Part of a small language model's weights.
Size: width 384, MLP 1536 tanh GELU, vocabulary 4096.
Architecture: LayerNorm before each block, biases, tied embeddings.
Each number is 500 + 50 x the weight over its row's rms, rounded and kept within 0 to 999. Layers, rows and columns count from 0. Numbers have three digits each. The size before them is the row's rms in percent of the matrix's.

# up: layer 19 MLP up, 1536x384, rms 0.0867, rows 620-655, columns 192-383
# down: layer 19 MLP down (transposed), 1536x384, rms 0.0861, rows 620-655, columns 192-383
up620 101:470457454441484491477590500496557483430531509569530558546442520504435490474504546508454501452511562455520597471512547510439531486579552543551524566432463569508498463450517471507454495494438566497475415465493512505491596572523565558533538395418583404520409448561374538417533515419496412470506603468475473508399508563464481461537483545508504411561429457473390489547493454603515497567508521474512476523449566458549603436456464458477496556494477545431515530564535470477496488454486488421541524523482524474389555496470461478474530537553445415546499551548506444560564519594467487539
down620 106:460446498466479536544486520547461434453412494407564550503438555469515490514604485502520434559443441567479521492493536459495479507502503536472591510482515519592440451442551507450560447555487515600457582549582452467422571605512571490468455482441521504571531383487518517454480590501485483466537522583518527574552500562553569479454523485508535445557455579592490486554504534508454506483421502455451492478506580505533461523528509576518476452409522501478521471416569505521443507514512462510471486466424459489502426533483379452502569505588523517481518423482556614534600458533532497543
up621 099:513574417408541357473462569550509599519491564448540593471457569461435448549527577541508468447395498410456501494517571473502500482515394498508474360506479553451446467461547437460476604524449475496538488483496540525497514435558462521606517550526511429429499463566497504441425504484543506453590548518533499481532530575474543544502548546443388549500453515564489508562487525448465519468417602491523546375570425469440581557432454488436466604392464564471562538533498472568463481466451507463556515572505420513508464495582463482446363507469498539451516494528441469486469515525398502456
down621 096:446460536395517472459419499390491523480420515531444643530526364530477440548433511530555552504498447454493445575403417531445458496451480493479562445583537553512526543564494454429401454555474440541493532456529472559553499555462609430443469403535437485521459390447400482483479560493485506455539465490494535596529478484507520500559516506514556436479497492509492414464467514543486522461477479574507431491526488494474535501429487399468415454455575568448450477480585533589512430477510566472484517486402472456500545538549478547469456474537489530560457561428525513471465530581539569509
up622 104:480493537521481504544542461542468453505550366525443431397581539522441522493469511469470504532564579455512517469489501493487454574498522536556506516590484476457537493445461461568461514401539432477513461434420537496476443532527468458507510436562434506545422535629437449588468546472478547569500511601461449576486512560463493356514510408488438492579423484558424533434566590539497542436525504535531508490514402568389543445438456551521548448521511522467495504467536464567483413498494559507513491466473528605437507484490470514432517516484501501505468504510515545526548520483461569527
down622 105:466495540560556591501448515478532564489527559546481467431471555575532492479616523461550497433480454488384532473544475534448563540490530429501485524385504418455530541517497528436486522507480455483569470503488552550478541525461589460532444516612518529490525581584535528426467545511569508567510582498469419444482546468597500461487501475471461472570547544536478431499479504422595558425485460520528528477469579498548495534497594512424581481540480452480451562505511527577438582509510516393469463452562440455481407484465489484501580561475472495439528468496560446489589456494464510518
up623 105:492528523420503493539501599571534604467493526450483533455525464426549519531503506442413438453500586407524451443514584524566499499474485563476510496465393530464456596440584501531568503426556473477508495516531463444517462499508545466529488506432445489436470555533489562488504512493439536514549525390461544530473421537448647545494437456521451518498411545400519573494504504495584372504572457476563496453414464456475519493550445459457586483523562575422552470526518470526401488540447466458456485503446530528459506461506507440554525521474473553515561472510382393505447503616581494524
down623 098:496601557450426542485540465479427512532505516509532472457504552512651517548509530470440528570517558474416465475416467454444522563518502486428484492499543475465534456475428601462529525517487490590441495435505527497502539417500489529599520387511440487606529516465515534519402502499565549484542479515577574543436546438445500496472466544563458394542429416555373553579480544449564399591542509444551571475453525502514510441462413582466519525600580578590411507510482468489532494511593484501552470497501563502487505507530502552472478519477502540508518602491467473501511520524391479501
up624 098:462497545476502559500504513473427394483529519503428560554429397465463423506476607420508554489486574392433467533418532465543458386495536514494473532464496466508491552536554509565417445513538570493503414565516391482478497496513516505488578571442472478505487511486555405521488505553520538473415440459432461565411596587420537432463519526487476551430429610418460515586495455444595529523514589410543529440496456505430439453506402507468604499433579491529533498464393553523566441409532525539460517515570543488472534509545569457533528504585484420501473538493494540503511441531494450489
down624 102:508466509540510498486597512450488520599525450477468523508548501524509531487489477478472531515503524420469482460551423507541533482447570551647553504487518501594503512526611487530416563491596523504509502457550480491520506462493479534482547472557511593582506543436542523509538468418468571575494487436578476522479518438471497588577517565431494557536490511511484481574446502513573421363420421476460518476581518477480510460561519367515535522394627446484525596424477444505411481445424501502496566503540510491531580479452342520483514489526539474461450590549495499531524506502497555537
up625 097:574502548476523443552447494466519508478448524546517470416538530487495562630553426552522476536479501489529526553438394504485595512529503509562413329524477512524569487564498357443544648494551530492500472515499490541523593588472527521523544481553457491531477573548470410448589491552456579439455492507382490495468587438440519531519469434528468486545460509469548520589542502529529571515455406544467589569459515489433532476498611487538541457495388544552500501484553464540476523482533440449581496561476502615492548513385545467521526527553472492404544437497529544465491428508488564501
down625 099:488496545522523483476447509620531491489530515502461546572429502567515444474471426553559573505493449523522502457490540408476507545468468518540511472579443484522427413483563582506424441456527403512482449536518567488477522616554532556412538537474420510375414410463451538541515500589543518508451477457450441581458517543465470538468481573509461545490509467553460463521438500503567606501433513482557488470426446539525422486423528555492547493503576463513517487476547552447545524463495572523507488599514520395565549452421511492429444518509469471431596488538418528549542484540509578475
up626 102:590425569400431499505534455504488559639476474517568593529574441489537484502459492495518477502605519577527452450430539503462522474536482500462557499534491405548500486559520467538533564569438432544498461433516484473499490589506587439566508492447588498493539487535595459485552527514427503534470541450580382507611561540434549573568545472424457492567514571517564464492512560472476419435565514459481518522404503523551491444478383531485567514542493543533447465486501489470445561482511491593494458495512482484399478558595554450501413525529494515515481472464561510538470529503573558599
down626 086:529492541554586531494472550544548449619459493541548488488501577490468527460550530503473546483572468518463445511599452555488473493511508463501509497484466526533517468516444444530461550502555540556476495491433552530490619489494518498538417482560545550503479498500620493471558530519499509528488524431469479492583489568547481479492433487431472549465521464504592440466532411483497485500532522497607499534539500511451568538552479480493428437500573506512505504505411537468535448579467468500497560445518514524513465487559491498591563485533649470529437503505499431571467602508452505470
up627 098:567641558399515424539582486506482591531494533536467493507515544497474512486469586499488518447567537408528538487483494519455493522488598380570512506503505507537508433442503524507538533510484515477505467549439551426457501425421522574474486484502530497551380473590523471491523523581498437487446462535440587515477551553581566541499419558492499419423443459500551526496534492489470428524577483573538505518459472464520555522551538500512484483376485467466409443563409490439476424471448469475574515522545490548520456547509455478533410560509520478485505473519499434417518470510605571506
down627 108:484467568530448481486486476463457488440542400478450504511551441467495432444452516484415517429512548561526445518396547557505446633602466537497578565522519508488436511492402511570559518475501506519381538493455545532508414528635581560408565478558470509550548462487479485515596469463482475488546515496468494434592488455509505453486491449535615490449475488486457601562424567519499581492506527530455540509467506455438403543591521497492507542501426421521548557471389568603437535482564510508439513519499536573530412474603592486497501450541493494466513551546526512477481539532508477486
up628 098:472476568459528502570458441600526504462470539435349517546544513474478564554514590595490452455550471427464580541608512489460510414470455513455533516521513392491564480494532463503493440687479478446484495520493512426545503592462558496548457477485439516617513464517533481520520493526541416524569510441403477533559403482437576479535479555474473448427503468554515537506464572459477429417416514466516452556536531395501507436363484446469520413471477469542443418544482529466402522494512468528509494516527556567539470433527515534495520486453565548466468524508493591485507549591520437540
down628 102:479469493548587566586520508597405454518484542411569365534496535486487455488491463446541564495506509482545464561472564465493543535478511584489457449459490485447553532521503496547496545561501510486491474550542537492436520490525560450485415448430487491606443485433454516493543452437490495567564526494438557486485404558491454511534484521469491458559537473526512465508480537491554432587526543500510493480404498555590573515492496502497526493535545480464421503442505525476523517495592402437345540455585518503518538485540505436409432407505517508545501488530494470501483550562541397497
up629 111:400580483455472555454491536460463580488541525508518497547521523483514455494464589465460397622495536575506481471494418567507535522491431487460461530569486483539504467459626517477399611505482472501435542548466514497550550521540452559509450435534522509518455443560597470445427589501488524539485518487505532528501404504499521428474538416482443498466519528398522507469491445474569388572526504559434449467516503445547546485472453475512503411483533587525539572423567479559536457492479497457427499515477538532424505422535548445607421465497505581497457377481450418454416587445498501554
down629 102:545507549490545382464486430489612529470507517516559425447401577525529446416521483538569527439472543581482485507443552548546542500505534498540582465448580459449585496480502517488573525495471517474562579627501480570615469478495437510560490473530516521491495389403585426405538537531550554544530470442507436493514562534481497420456507504534517484503549577480568587506599497468457510462512566552460481568406528592520595584477445487505541418523528479566504527529583562476555486529506428564570532511555422499485456476550447516517460553416467406531507460633466510446485445565591514575
up630 101:454433476485446409551465564504442587532452548528431506509609552525563446411471444429517542561477575480519490405424484593466594506431490494553524541453545406495509393525551413512434500411548465502490503473513507494541366484575416463440455513467475457469502550513468544524579486504515490429562506485511422486479493501565444521457428465459392481534534427497497513528483402490481550534575534517491467454537612563576532564481578430499579554482491568440521466471464493505445468443592572565491516542561390596477545410648473527460462497515458577442525521509450510455527510461487536563
down630 097:512603504438532533543605504457483516450511510446521468497496524513648483533442520500495511481508427549527541523465506495567423505523457516499578511587556430479496542429567480443476432563496530483586506523446550541557532513456493403525565442489572541524510385498454508589418489462536451490516614573490509488511436508570519525528534480405498472488441546476545528468418415542484564485544474515457493497536551416393552496462585558583491496544567543513556520496476490516480545568528450444510551487505554471487526519561481469499578493535598445577512428532626557497533509492522517498
up631 099:474513540449468452470479592491458411497560498494521472503463456379547399461543518498491564475472565448526391520551491505526512463510467561460540439393493432458600468544539446435455429422559550464436486505561514479540564478368510536422376516518539545416504578520491513599497416505504525571538563450540413526507511429370489553420530472493497473469464503485524545453478455457505541493488521579488537395479619522507495474586492441520604487508490495491500540486494516523407525412569490470443464535508515484454553477418438479488469456545562524472466486521552470597486517517441488503
down631 096:468503542420567587558573548452551555439498496439547543536413477494512605466495456515543605529652567488552495418486513439489553500519372524393512492538524502486405521490449492517455504512483361509473446509510522508447544562437452483532557444467558497529467407539433524490512516459540486512517597525465542530393468567399589462447481472463442501451542497570345466572563426536536550476564399428447499510553497486529522553454505599450467479549435451389489484607524441452480401424499410596542526426491411549485448542571437511494570521527481481570541443451545572450576529450552481451
up632 094:429526486431522504438527512424438523554520596542538440500592516481529524482387422456505476452426546520504585490467471442509530561474536487460518497559526386523423439387475467452551467517484410561453427490515520450541453481502463541524443626519485499470524397522516522576481495539564451458602511564557503442444465531450464362574529466521474516472515412519481544519489464597467582460524532445574484513409477479495584535516484536483486364607481497463508525478539495548518487503524588481484537513491525486542485474573402549445377543475479519425512375555518545450427552538528538612
down632 097:582543507563568552540501369518491616543582606571573517512566459466531518529504503490495533537497447566506438443483511503597490572503505529623516627462510477547436498515474479500562514536538579492500482544434436483541546446471448420516499466539443477544409490646544515478557460562480541498596568502477532569476539517522426566502501539595499513487507506423468423486531508527537563459499541525456509520468472539532449513528580444460441557509475485507405455491408549570447507525454542586452542569470573477625421547493491553505574568562550538444521605578612566447614466473487486493
up633 100:570427476535455425555543445530481437509414527552437641591466514543498529532560538524528401505542582544390456525469477544534478456551507517496471434506505488496484588579444524549456497431527441540545467483559537499523448512496564500433499487442532551565514541563459502498528431523415416522406582435427581526616467439398527467514498570496547534413594564563486453475479562456573541378532495479586449461401495562538448505499484511479563451494535466540387495487454467554592475610434536560475436596557504550561443506518486515489447406458479534525504475421561513387550491431415473388
down633 102:528488506559451516437535514464594519442472479457478528428545521625485456508387479458497438553514451466510468604518584507493489463516510487565563597540483481539613601472429500451509512518502607597553470573433520529525503576504479483533546640527537455509491545546428477473457476471558476512418512488502469540564542510442476474449440519513547525543633510400437523504568506466495457563479439492472499454530521449558417480527536512563532536562486509575499498498524576482459451474504476488599494532445512528461542521547546477572496487454529477418510417493478541526525563515521547551
up634 092:542502580472402552438466461483559533541451439521439506439523507528522483496524490455509470419495567453418508526492529539394469436448603429552444478502492503523490520462553484432476466466493459523448495456507619488561441561436492387555475590497495569507464577544615502441508538493465558508504503576522507549490485533519427506583532424438555468526430473475540435530491466469536517461515481586475519501494370428546563481465564455531540381484564512383534559507613560501412568527534437544448546550585475516479528565597362615517438466470505488540465559516432483542484470506426460521
down634 098:524466539555469541531449523503505545532524484462490481497475525517521544444543505518588530578454566419644471463510513436576459495418569472446511484426493522499471508500485628452584507454532454608552488544501504510497511536596456304503543477481552461453521624481455506425511487425529452520559453454443462412494491425421450556549407524487594575537539543514517446558454500416499522537419506556477535533493517490476425479530456474532467513513526497584505512533568476394481513461559480457535658561476384504526582438432365555434501555492550580547478433471501556505527470545482519473
up635 094:529522541466513498519491583552465549399466556594528489463457521497434569597484520516494487554600410501492463585466503556452440531440483534503560476492527522541533392504573494547447543516505493478543472590543538475450489486556445479489573490497508514523458627516461517498548565493466437456455499464504457514486544537556508534598482447453532477535425514542529425447508546524478563534531495449541532495484440606605477452541443468535545396491460537420562515533591529453534536590443439475488521459603596444570464462553530484592528490592504464643387537445519590508443428478491529490
down635 096:513489455450469488541569576467588550486483383485508541482487471449551539452506510497382508581541523438607491562453573396529440567518402507511519459638541446456538541421534467527487472518506476528507561536451429521536545488504425508428506490513394480535513463506492532565450486543493513459472625495462539504476447552579481490464475464508515541471563501616493530503474468421580544444529521468538471477545539583389486501491543416512478512519492605503488490492408547459446477582513511556529520463496499540481515419533504515544461460512583478474510589421528538520562537572488417501
up636 098:459516552523520516472609495484456555498512485483497457504561557598489497486534663480482564515495530503430532539538515542462440472469340482506495483603536496522509452478463439567533546478474431452416566510561426546537487537445448577539406553494550467466471583481481604471623405463483621523511586489606473414575486453534448555476522468522611416426428580424492501413488432529502554426506460510468558609482447521476500526474487474516489489533522491503434571501547454499469461528504460452427511477495420493433626519387519523482548438455537466513570526381538417581580552485476501539
down636 099:538456606471502515512530588502436554523495515460493504485532486558487540537579530464428529520446476512428477492480457481517481453498624463439566389521475503512519521560538551493581499464483578486468449477492482528484420487520516498473521469613558489468419529531570512533490535537434505514541437523474435557516553511504519466447527485474511513488412476494544505567458496520539503425587466460482361509469374493528466516552556507514579466542637444458515448564488464516541567490535547467490506454533527555546394507544432549597545540592508599582505510521581556500547517515400609422
up637 097:419522427499488477567523532497567483538439486474439591574495517519423477441492492400528456612392516503513451484599459558505559412539520560523557505504487480585591450637545547531598450444590515608600508573452480377546506453507403572423517556437534466496547550401483463642455507547436382516489474527487516428498489456458451540480530393573557542543545480500514534492579537444508558459520504548571561497444460541491568489514584459480454419537535559600496525459576550527561441471552425514480514521512540492480463460574471587476494557532522528468460380474498523615543475479540486514
down637 104:424540496442467471536501512425557542562410535555464414467577578471534521545479683561470514535468578465481593397541488425474448456535514597508467466504452519469558442498544493492582578558622561414464551494436481530477415524506549384417486445509486470456454424492491496567484491563565378509480424519574400489462551543478503448611594530503444537485536524554386520507559529492459544440531503504475524609517550540487467551516485499453476498532509470544530567489535436508534474524538547500506443561500527546544519552391591483475491525626515513463467560506520503513489536440471481428
up638 097:578404480553431519475506509489520422540519543494494401438570474521454461500461497507613468591467520564508534444440662521521479520496456487557508484588475483500409551537481464531488629461513522477574501453517478500490475564480458523626486543486464495540497515467579463424585589479494555491480502492567540530420544428407482540514493542494528517501570598566548502461472462526511444509472608446440553483536491417576501550447465538444559593505481520467489431533511524560491597569445432460520536445482443493605432445565442533528472455627549518484513443483468525567590562482464479497
down638 096:455377474555522490518495476506435599466604561456449461561465519550436446496511593556408559544489463472423490397532517475411533525543489443524460446505431465443500462551511461547520521533508533576447531506541518499469420528486519479584552342481465508464489416496476504505480466403544509497544464512484493478478515465560500461520474530424493571491459612482529498458410441510369542519445489545460541470477526525530471509555496548526472557603512394564564432485486551413522484548513514519539481472437497481436482496455505588516517487583432497466525467487534495480525581514552576539
up639 101:462522496474476447466412497553525541476605529474542464560526561566584424497527545517519466489431498487475519488506553475548456572588470494449476494567492498502434477439567576453483473539435513559492435523498534535391448435451458485542503482484473566462451516475519535419420511434427494405474567442608515575504417625444580449608554514509506483540567472443526572461510454520522511536498541537546493429408559399516575497478554539513499435490497504509574555562419491430547505530485388583549479470517456493383486485475583528504493499399543433524473573581370557501512452605548457522
down639 099:484516553465465533493633510470503493595480467419472506494538496503498508591573493468396462566478484544568472533517464484497496400541499470432382430500482617442507538462518469546476526479451446469494439557535418535517564594465561567537564518528510458571533515538485578443597539579449546543479487627376515519508524500464405574505493549547545474457494492505461462532485500513470543535546542492448545457573428540533520524550561588493510524560591527566568539534513488429489539544507431528516468534463543502426486486461420521462562417446551578394486543568507494522470555496530539541
up640 101:527487531507531543514472568538512496547474575495543514516504490519442447559506507427507478478463515416461611447441525491507473505386483498534610560484498415570450474561459528487485453454452508538565515478509549556542536569488555504526385551458456480530512433521505456579444473612451603514472528544479577395480517589514387620596482482522481428556513561531449458521472568510482437540505473561464481471565542466515608522470420485499552533569496518438478399445535509420457511531535511466389480516525524493536529434537436525459500552538562549487536518528417472497568599541547453522
down640 105:426568492494517474467518498493526438540446513465481499535516527565445413483394441430488468459488474475475372468480542400530522510432450485566608497524403600472456430536477469551477517427508363559539502531465446544554488541431488453496484517486494453558466473546433509469450461500471438552526480555494560605566466395482526508510521562452467522505384471561480510501471529587476543410431558476462569516502458457449520546475547536467538498560527548486548463477534422495591432498561526446522529535536475508412503468578545465466430487529512442487562474551564570505559437576588467498
up641 097:422539407426464453511468468553487515509506468491498514477463471479416484520536512534465526480446561438486546600470572455564442553475493458450436516438471515546479432494644515445464597439496587347544459394524460414567454489509573594554421539514495476515485439481519556443467454520535470544490472495601404504525467466453413536589503473596506476565393538492544541571488431503499484499441426493474474435466497523490521493469458632388504422470562494501462549512471505525466516505452580533568444545468383571407462494547500453469503587489523545431523400518488541492501489487490503441
down641 098:600495407434521521448510499512527518523501418557456534463519400553504462578382425528535494523555550572523501531543410490484444514496532488585490442513418525550547550487526558541537438546536499512488628441522476453445463436478533451463471470598525563432538492512505468523516472515437465443472404498527520524490476435528513447511488530544377502434487460460553396483507398514371550510479499538578525480476445515478392488567517391497406522470497437531527581495471574502541480427564601496406485494507477572511493543572598466569464565538515519531494575507445478497440454490459500465
up642 102:528412493567503391548530471525492558477546511461503522525454546504525424443397562581508493493517524514513511489461556464459529512570584538477507506515518431498519482425459473545489608472448629542440523448618481518615495521558453467484532508490498447517485457478492468462616474552518421506524458531572605459450478557458431477482506506491478444386550404511504458525528585465550498518542568601514512544515543393492568477516451495603535431483476394518583615477431445493487490439549417544544520495452466571433501567470486377455425573437487604499524591532518486515450546520570503383
down642 102:427548539467480477486538575581560550558350451516526532475499524534582447426452505424541480441486542526445477506521512411466486461475567509520522454541511453586597555487443499524438441540463537535394472544476494523504466483505492555480517471545524449585524370514525420328497551451469457443563409526418522509464500504549534470527486463517488485457536499536453524521455435431443432505528555610506406533458494469514462483478577496538479551532472550498544414456500536513484474394427525508513508420514488399530562513450568515492619455441456511532424450588493445340508488543473492479
up643 101:519505587475495492546529535492468427491459335499445518467419447493447424473482453440541483464458385375456529554574482459417519474474532572512526514468479561504456465508578482513467469523556563446529489492463551534462499517508487412511480457508549549553503538449460515536534526475502449508523491457542399528406421590521519518566550485441514500390498488475535435441571498513499487436496426521543474483568561530550450475480539589533577451545546440399531520550528582522554547490540564440362544454615538550509405385474600510549580495525474454534522505605538479540565507458574469453
down643 102:554510603586358541547520530584505473403451488587548570558565522542569442481483505479507522538493515474589539510404464533479554486539485472556419486538502481540509538572474382626613583522501446537483517537523473466433500514514548543481540512520485450528488513500524539544557548444500472437538532549490550497541515520637470513561482596425463541431489509474474487577495495466560420470521487513647377530578537500518576566491468656563491484454633434565537502558480449519442476491533562577527552464515528526380486584557438492507488502535499599522456494514490602548401487568463475480
up644 102:483394562521568578545579510418492423556500437454414462559460478554515603582551421553474550511488523510546491453517456534527545513400617528523547594479420493429389429432459524464541513539502520501493354439457484548500591514562504517526513508541494557518500450568448458538435404507519530493518553496506502475478465456442478549536389576515498536496494446550507494421567498619590462492621478536434431558517552541457522464548465542462502508439482511518445454553535389533440450541559444427505456524551608425498518535429446500494521484549583559520499600464545523515456586480476499490
down644 106:550472493486404469590469556533459500542479467442467546591569438516453482525537465362459477544492558421521452577495441543483473532594496533482531536388578560472507392439483469541472550531455485527573545531403488628490521456428528532456550495503404375440491529490473490446529511532541527509419559510508506426442455429572562471468515483446595441578392511495564522513514570472477448490555465470515511511503499629455531457483511502525552477520471580541538526484465492451511493509476501528537456610460505491480448526506491492545596464561516456536482544459492548481546493575516533525
up645 098:508510526518486445418436469396487451543459530534516388540502431556419582464583540544566563543518556508530581433516483559447553500541521448505562494359495581533470525495482496608507388442524563449568474517485514525511486538488557543506523424492549475531532585566504478563506520540337472462536511543503553534527514454560472406478405463504540522506466534556401543462536559574434436489408526539450514532501413605510519523561524523505451547497577516477480456462476498606390554413489552529495623443520486473466516522537491516513568531499438464522542516519551449502470491552490487527
down645 098:586584542547480602503498534520607500481443493457456566565508600548576473518521595453429590455446437477490537475404492573503464553609494555497501439574500471454537506489468478557517480525537512431463486509458515595531444515552507520563501501552526571556457557500413488422438535496536423520524495470620482452500532510537522408467537427507413460479473491533556547538527387419514522574621541479543511513537574527576499495408507437504526522505456501500480541481545470418498463494403442502534536525528482572482461459544521497551463520410413482456483430412480489428475438551473474501
up646 104:452485585490575475509561578452435497534558433356571476567491432437451510466587511470519479455496496523532561530482544510476533527523530519591519453563523517562498441543505529463528494469440406515508503504573472522596482468532450476486599471509433474465472520633443408593430488588463542536455543607523532417570492452496560447508442548503432464518509486582538491520554540449427476555512505519505556505422463464407477387521471423498557367560487465496483448447470409441496476416526415512532421474417504518513402475511525501537483538440604589525499483503501558501630412413521447400
down646 104:364497499533484516513568456483445471515514489446477508581538503554582468514507524566424517428516517476559508525414539445501457485518518545531473421540473526521568555560542419508572594454474475625547528372556529515591467535541508436431513507439489660512431543519477525565492431465477478529408489579543450577496533570450480523496453593507497594474508504402443513491455475458402616510489525548467532551511519508522557565593505454483572440483527437522557470560499462517523520503514512517386499480527495446504457383588563470508425420558438564598559536485481542433493575470526559423
up647 096:533459582499414498464422550452617471494523520526518582510569491379495475607486507435419462486505504488465528388514376479407553482530550536429474445490578502440520499454522515517511528521407471532525500517535493436546464485423521537497474473578503559499447515577477521523590412471454551479526544440557504475548478537566514471618478481502523463442532527433392575540501513454519426590471584543468612580452508505466488529549615426502569591473539426425462560488573505490517480426515478502614547618535541472454493446494500431461427483568494427527568556439575628492540468582468491580
down647 102:458505543519378463448551531566480490527484528465436557536479495517491454580481448522399570430507520546514532485521498514497462459581551531449435442484488522494541398460562429518564454552406507452464459524532493495581557432477432542554504525502556505494482411409398534482438504547587542439413497535525543551511559479508615557516401441589543466568539498526474614497451528538541561558498494487524478531502579457509534541518464528565536459513463528543468517506513573438511495578506486549465492538461508559497539566449444516526570556403426492427665520557439502593477555409472540531
up648 098:452469452440522569516577458466491519507492484521485574549543528457448511498438419487403516483471490469506549452534504518499558567473462532457546453582460607515473518469655586481558460527549521538451545535488482534518512572457522488415471493426562456451502510485531465421591568531417479431507515462482522509528497538518598489435513546479611472470415400497456540563599485534601482622425552472468449481574354471482468454530538553558564509451460521505472440629452529541498476475530578435564445499464518509518508542459474521577462438439451460565403510612557551469542457462482426536
down648 096:482569454520494504559544541468395460515455468491462473476505482562552470605461480472526520516380436516520491576537483496401464479548472508506566518552438484595470400520437540649496565500475483462461469567546496543404467471470474504548506543494494503532573438574478529507494510456501547473571556546603515556526491459535531535480470480604462560475548441487494457416399521456525492487493540544537524463409455540408506509417507433456475502606522572495527459461523610452532511602396508487526612451604484418461466451539453447535544486475585476537532474554508539445525533543494468487
up649 101:468502539530504597585425436509549455468484456488502493534455472481543483413475476493472501525463546526520417548451471525429453483541449520493462462450437452387474453534477591525450585475532448593409417482385563546504496514411573410465491465455367555541617435498451554526492590505404488500463482472489449493470498527436533545542516515447536458547452528436477494370525562558546528531462583539512585524547497498426456520571498462568527418557518474546515470515472426439507526553430450565559474533530529500516473566526568487610438465467519453532563533495598488516416500499558474476
down649 094:519538441536509610547514505435555547452470493501497519472548435564451537531528434547574544503511440511409503540550445489519554476421553554515476452571439472530475451518593527465480572482508577560424472460483595472507507585515467510569493466541441493550452514480531562465454484473497520513583484542507550466559570511513495587505469467585509557549503559444542501585587509521520565577574525593500510455424503535467525526539464609516559503514415492511485489552505461485478507598556473470439487466450456459423468468502477516523600508523397534438431465520532491535538585597593543429
up650 098:476462465511471417469544493558611528523461523555462466469473476452471438498462442478584554526451574429461455515556560544495546548584478502431498530484589549555532504483499490596491592424490478355462573472560449588461571417450572550510531492537510436496458549472492568461550485613524539413552517457505460474438497457491472561561457508506489500572439482563578596476474500502525634590497518517450507533441519555483481526493571552492479436511464552509443550475462433538490551577526422583445476373516513444581461458459483521463436459512490576492487530431470449569582478471596537536
down650 105:492539495490422603538517516500438519455490501473546526509677495488536455396533486482452459514524518471534595418470443568548533522496532468557497538463533510453553492578528475517501529523537528461365510473438549442532502508451520544513521470493479519555480541432497586483498430501588473482577467524471591518490516471507456558401431534588585507523489470572477524454598525508449555545490494512522400472460470482509501598475569501475453432479651503415427506502530471531508521399428542445482608462535458591458526475534449483491507464571515426526515650536528423502447564469552579465
up651 100:556469455468465503592448493474564480476496525502515451416438438528503485544398425476560528500487543444495409461499489525441546630505503524560500533491474612516599526502532587513555420499557457554550417516392514420424438492463498489496487562523434504551478621519474425488536418474462514451463387515462404486437513553531480489551459444412542468526480515520460514592464551447523449370487423508574544516438472523498458494509546551510559447490516440458542436579504597491420460452487504623533551366483429490506473504482467511466503520492430481390545420436508485511512489464434486515
down651 102:570488433628477543594528547536570471568473484498489541477525443539546456522531458494446604555474504499560463440510502444525401526581509451466491437597512476551444438533448542506470491507552395540495510473582461528446479525474490489485499445595539534536537504421495576393529486431458490481437557481443524604543503531476419467488499506485477488591441561507521492478499467431449515497450532523492569503510521553435569497547542483507640592452457593468476514446560580552455521498578473628509554441542458508639437483501507463437444470521532455433472455499391523466524525459496577492
up652 104:640467449477431517494530421489538466492475494439532482560507490500500499465577427536405439611491513559407493493632521446518472488420401455491445488597486501528500481541538452563474509524513455463523544446571518518369549517481452479480598489463424557536486540527527505475448463632470454474426590429575486503568456528534550528514587517472498488525424491460478526536515477427480451494452435573514545520535432495445531475522392582570557485482519479425492402484519505532469556471489425548548484418638491491454471553523506522419398588455482599579574477468550563493589419590490516469
down652 102:485512481441523530450528388496532431447508508481519436542530493462637487527492488533530497489439402484519527541587501511481468491550445488506569498464485446540539519519479491459393486467508420492531503511559488439411489497525492465480451498474472435492548457574456485586509512491552405490541518500477524493516557504464510631403457433502544534510561505444485543522494489544483472526551451449575538560517585470546417369471430568525545469591496441454495516452560549366390404504415457526575560465401483448512518512551447496494399483544624482514503548489477471514542460541472483515
up653 101:469456456482508466447425518579485590480532600400524472474429501487419544425402529486530508464440520486533453497497505551513549487563517473478573484537555472512586497530505512517536582592534512513490568533582632557466472539474458562434570543487486421438504476465421512563525499511553504479498516448514497516390376443479515565511442502451570530530448488496391503432527577449465526475444435495425542519543542534472548514526433532465563462577504701471479429507568532565557460605429498550502519535483423517523433499539543514572481495588557587540560622532464564421416504568511534474
down653 098:486531546512499462528575478494529462504561515526495574432540486343479540487525507477497362523451593601452404502516480514379445445505487460490494568489510535481535532610517585464486541365444557577481513522530448559562568444467519448484477489500517462608438458561548472408493431434453577557471457579530453652556579537609460596458425531613448453453371428519464520497495469521512442527543523525500458490453534481486501554575428447474438520487496437450447533472469477441472517516573467521514471462522511456515545570469516509429488559640487457408484580449510557622475497387579518451
up654 100:604488475460532593445510454488453536471549554402493592459505545526643435511550534612527450506571445513497481484398516510461532420451560583498441399484530532480422548480477524451504538413493552466604559601423502559474493508545506571545515558491416493540442455477559513464473577588514534606515487422576506513573553534530468459612564506446500537605454539502511568496409587497479482434497572490512442482477438490465429493505517597462490574563484543474572419517443484520479413537458496516483456491448573484612548550465526561531530535458532579519615473528485513457448382459409519534
down654 100:445499408570475530531479581522471358472418455486499441522527510509560550489614496429455567436462569540378607490515428547534508637525445445518474586575537553486517556464518541423551471491469489481492529529485567578485440510466488465532438470476532551500593521453462590457526511539448529600493599485517549431551475457471507581408445443591441567467558527573478499567545520447529498495441481479478463493561486544579492484514498403460435480556586498539470442612458514470432500552482394461431554495494481473467467554461445535523477532511421420573459557495491514479509557518501543536
up655 106:522563527563495498500486514443496551531529520547497514423540593402538472463440510491549509508482483401601514500558530509443474443534451503584490483421577534557462572482596475590601631516405463490525460542536475473499490598533511467549483487463560518570567457462447435564419488422514592497505531471527451525550513577588538485525570503385507504563543413479433460616479506535459499550614506396505486342396468436559498482455478504418439517428516551532557491507560418470568478525532486537575471457613422486449544456546447482451531572456532441474487501529517472501495565438565467448
down655 104:485605511442425481482529457632561551588515448603434545485542459474505475485542477516501520592443470493610450524507483508541410426507482380495485455526585565582513553446423494514574390493539500480536552527567605485453455593542460527521433521403497448523446478551457499526524552573489486500474478535558558550470487591539372468462435607545575578480566485437522483532605525429485412515452521522554520489490513486594485478485510495547504488542468471531603496453515572445454512446516531544357436534463493505538485504460486424561513427527487551582526472485573532592512482483487557624